Each number is 500 + 50 x the weight over its row's rms, rounded and kept within 0 to 999. Layers, rows and columns count from 0. Numbers have three digits each. The size before them is the row's rms in percent of the matrix's.

# layer 6 attention query, 64x64, rms 0.17, rows 0-21, columns 0-63
061:552535496510526488512524502448499513426446493523534594430530455467477481578526520541530521558662488509461458597383503563534489442512511559453432531447416541405500560468460504512523454568481538
090:481443561487541452392528465484499496464461392470517522437532563583551579486474447405438514479444474582508447501440554450498554515479449429441493473496525494540543578503451601582580502529508456
090:529559441443420575500498435543494519495556526485486495617394480477492448491502510544613515527514513414496534373536429489526427539482519474550544538545500491516486464468582378456443546498476533
071:514509464499448529468507525477504547457528628520406449481451402470396438472599512498628467586521546488486530512518488548516409443481467560466532535418475497470575412459477498465510479538542510
084:510518571500554441531530447507494430523430447539483516443544510433586546424414448437368469477516475587489438543509552468435623493458528472501488457541522435479464493495454430456499450429461462
127:539539420394466545490448437567474483502458475488517526609449556493512423567469487501595489476550448423482515467537483467559419601448479432449590540536533489507438484520565430463487539472426504
116:450467525562515513451561546498538485462491526603501460485600460524470563461494558531528560455605518512529583486433528528431562496553595456555444423457452506482529473497485539579499475598613480
119:522513482559480518532572541518542497448532538512435480449441384444520561418523514550513550528531593521550527478463424475427570486517545559576415455436391560453485438476448467519446457506568460
102:489552531511482471522504386526462436555452468464540514537482529426579522565477445444535441567427499430483440418550600513483473499430502497401556519546526435526492518520510483389562503429424544
085:539508548530493537462520466523407483493501482465499544636475483458524495592485492517598533549546530420510578347449523473519568476585499539502501425573460483527384485471468446441501486504503521
095:485483432455569451405451592427522576514560519555427456490495459605505493455540521509472553472562493473550478460443397521536568514609542466515446529499535520449528493513515517594429544586472493
175:468431533545513504486547564493572539448530534546524405456514426553443577422561550526456505471553539586528538555439439574454523436572523477571468440432466553478522414476464546527481488570564457
095:579474591590505436494560529521469461499504437515493577521455526468583556534435514433570530461438557420484501450477520552439586460451459559537412478548483456566423501462436499474572467462538556
138:534550469471429508528486417561445481518447483527487537583460522411515468575467432516559490504439467395404509434546517433488513534455465540443473529518564447568473626591562470475448527482488541
099:614543419447503447441485451500463470549461400538551529547486589512535519517507421464508519536510470463528418447584547380531421552442490488526544454565504490529543541526599443446448499470480480
109:508449464500542551464499544514433545508418436444463476515541565585576514515425536469540527443521432486520525553508590575446431550403453453559462492497535441543515449553438563620537503438482529
091:454425417497489557473483573559537539516548474445550457426419519559500493477592566488501512481498561512513539566476623481468508540413565451509424473459399545558612496455555505540504456494533501
101:428448522457412414527507525475501597422509497495463440475514566539497554480529564515509484435538498500542500517517387534551418418509605442355501537532424507501472540516515420483523454460516532
093:464585418544466531441605487504564507580582562578483494437473562532473485484462428605501464481548467491475547561479500493492514484436534442534419544499344488521507504486413499460521551467527488
121:570595478429524473643494453536442441547501487507473510421492554461491464581418467449522410538427484443415455498501541496545536567460455500456454494465582457535456543559448494440559519466475522
089:471503518439459553460554505459574594401561547442507496498474492573552404434575523530474619481499527571497537501512414482435440450536495538520480473515384515448496478431472537511457488568501422
092:492485488566379424530518398501451587512482499455555537442442526469478500484565410437445509518472417501489453472522528497606497440509506517488632466507515497607507459457581447489575515487511524
# layer 6 attention key, 64x64, rms 0.17, rows 0-20, columns 0-63
083:553527500460498442528459437503470478482545504464461489548445503503467461435519441519525442596364525406428400492541520505611414508497467563507479507588488520574451466591539534517511531448428474
081:436471519558491535445405528483501559526562526541527481546640477459452531524586536515590471479588437541510532510417514494441498461551512494548504404436464507437413403501532531437485492539465445
090:452575516431493500524559435503473479404462550479507479396364527466498466565451469496458543536445535479504528578539513499541599595453542584456467546449501535538514600479457446512482510480460575
085:563550388449481466557584480461485452512467498493585465571465538461451464491474466554497411532457505374442408419541518410525449483548493547513444536587491537532572536570499506471505558517470511
069:434429616554480502475461469521497515541559443446379496484532556509404553501530466467586562546535513534479474559567502524437480495426542476514440466380510495502489524415520527550408442530547477
090:554552516439453537509577472486493506501446570451577431468394441459518506499476453520444437494540531513475569446555482458560583556499525567484414545491496532450534555391469387514452588471486531
072:480455502486547508525546538444527554405508502608506544467541456553568500522526529568403463427527473465571494572428533603511574482447561431467467446478489546484523516646510544547493452506529539
091:507541559493542377497499461491472474395500505435514496400522553538436480613510452459523555567479470461510390550488538581509452507454521430472503486518539485548539550578536605559498422488464528
099:523556467483417573431600491496536490497404515453631413440440464473493470498414477527449504510527534408503503469498462420419519472406535560533490482445529536515523553408441472504520522440515505
098:509496491413435571502560499527526484459474552512561518530509450461585451500499487523410392470480541496501556462437523463611488480557472501499499462570507494500442531434502396350514581422496461
084:470432551542533522473392564532534542501519523478489500557680499579508517464531540567559527498536505545533559512441570568469480426547578439499517416446535474447501440560453528492521463526563493
113:440475558546619394504464564480487491464541483514467506462563496541419524512537519423543555529574458520490437572528465586562474487581480391475483516518513479436507489564551576582437421529495492
078:428547407542549507504609505520482424580451438551556539522533504518462422512492489508502468520533463525483493505492402534535507540538553491456501485620474478588566594580504491406541543396497513
114:477506437416429595488550426529465475521495615467508467491441516505621471420414430509498441504472515498487580482473524518498486582446551621511588538511546473530494511486467425475545543441466512
117:424469461510448631438488461470478573478498565492489495570523416539589570437515458553548494492541530518540569462490501485499482506587558553532453470494552599497438489451510516395410588477499468
106:481407490554521521470534489422576603490519539627472618590488446547539537502480471542523532528446513457513481457455476559403513443541601539473462508516428592510526507525465525455544497471556472
096:537518491474571428496526626479483502517450461503539514525487518485425552570468532485527467517496434588528547500448470526611582545496406450521481519539411524454537624520505552495475428583465577
087:525488437465525487567495555431407499490549507494526438522444493483441471492590488626565552519602444492491476523470430456475410489467471563431546574500460598503618526539481534479512533478557460
095:577571489555445482505494508509409491500382545444568510475458521494517461513429541577420466501534530468443483469457570439363453562420568542502507448448501532545512616503490498556485482523479549
115:547448475563462614491543502540465538524465535516526528561531493587556507417518491591514507548506547493522607478428554474404479456402584519543502460419454471523496445458448437460549540524590488
122:492551501439569402534456443497476407502497426492496508483500575470440441569484515393531489532505438461432427508539521464576547521487421515460476609589539434512471549567574504489487425521442529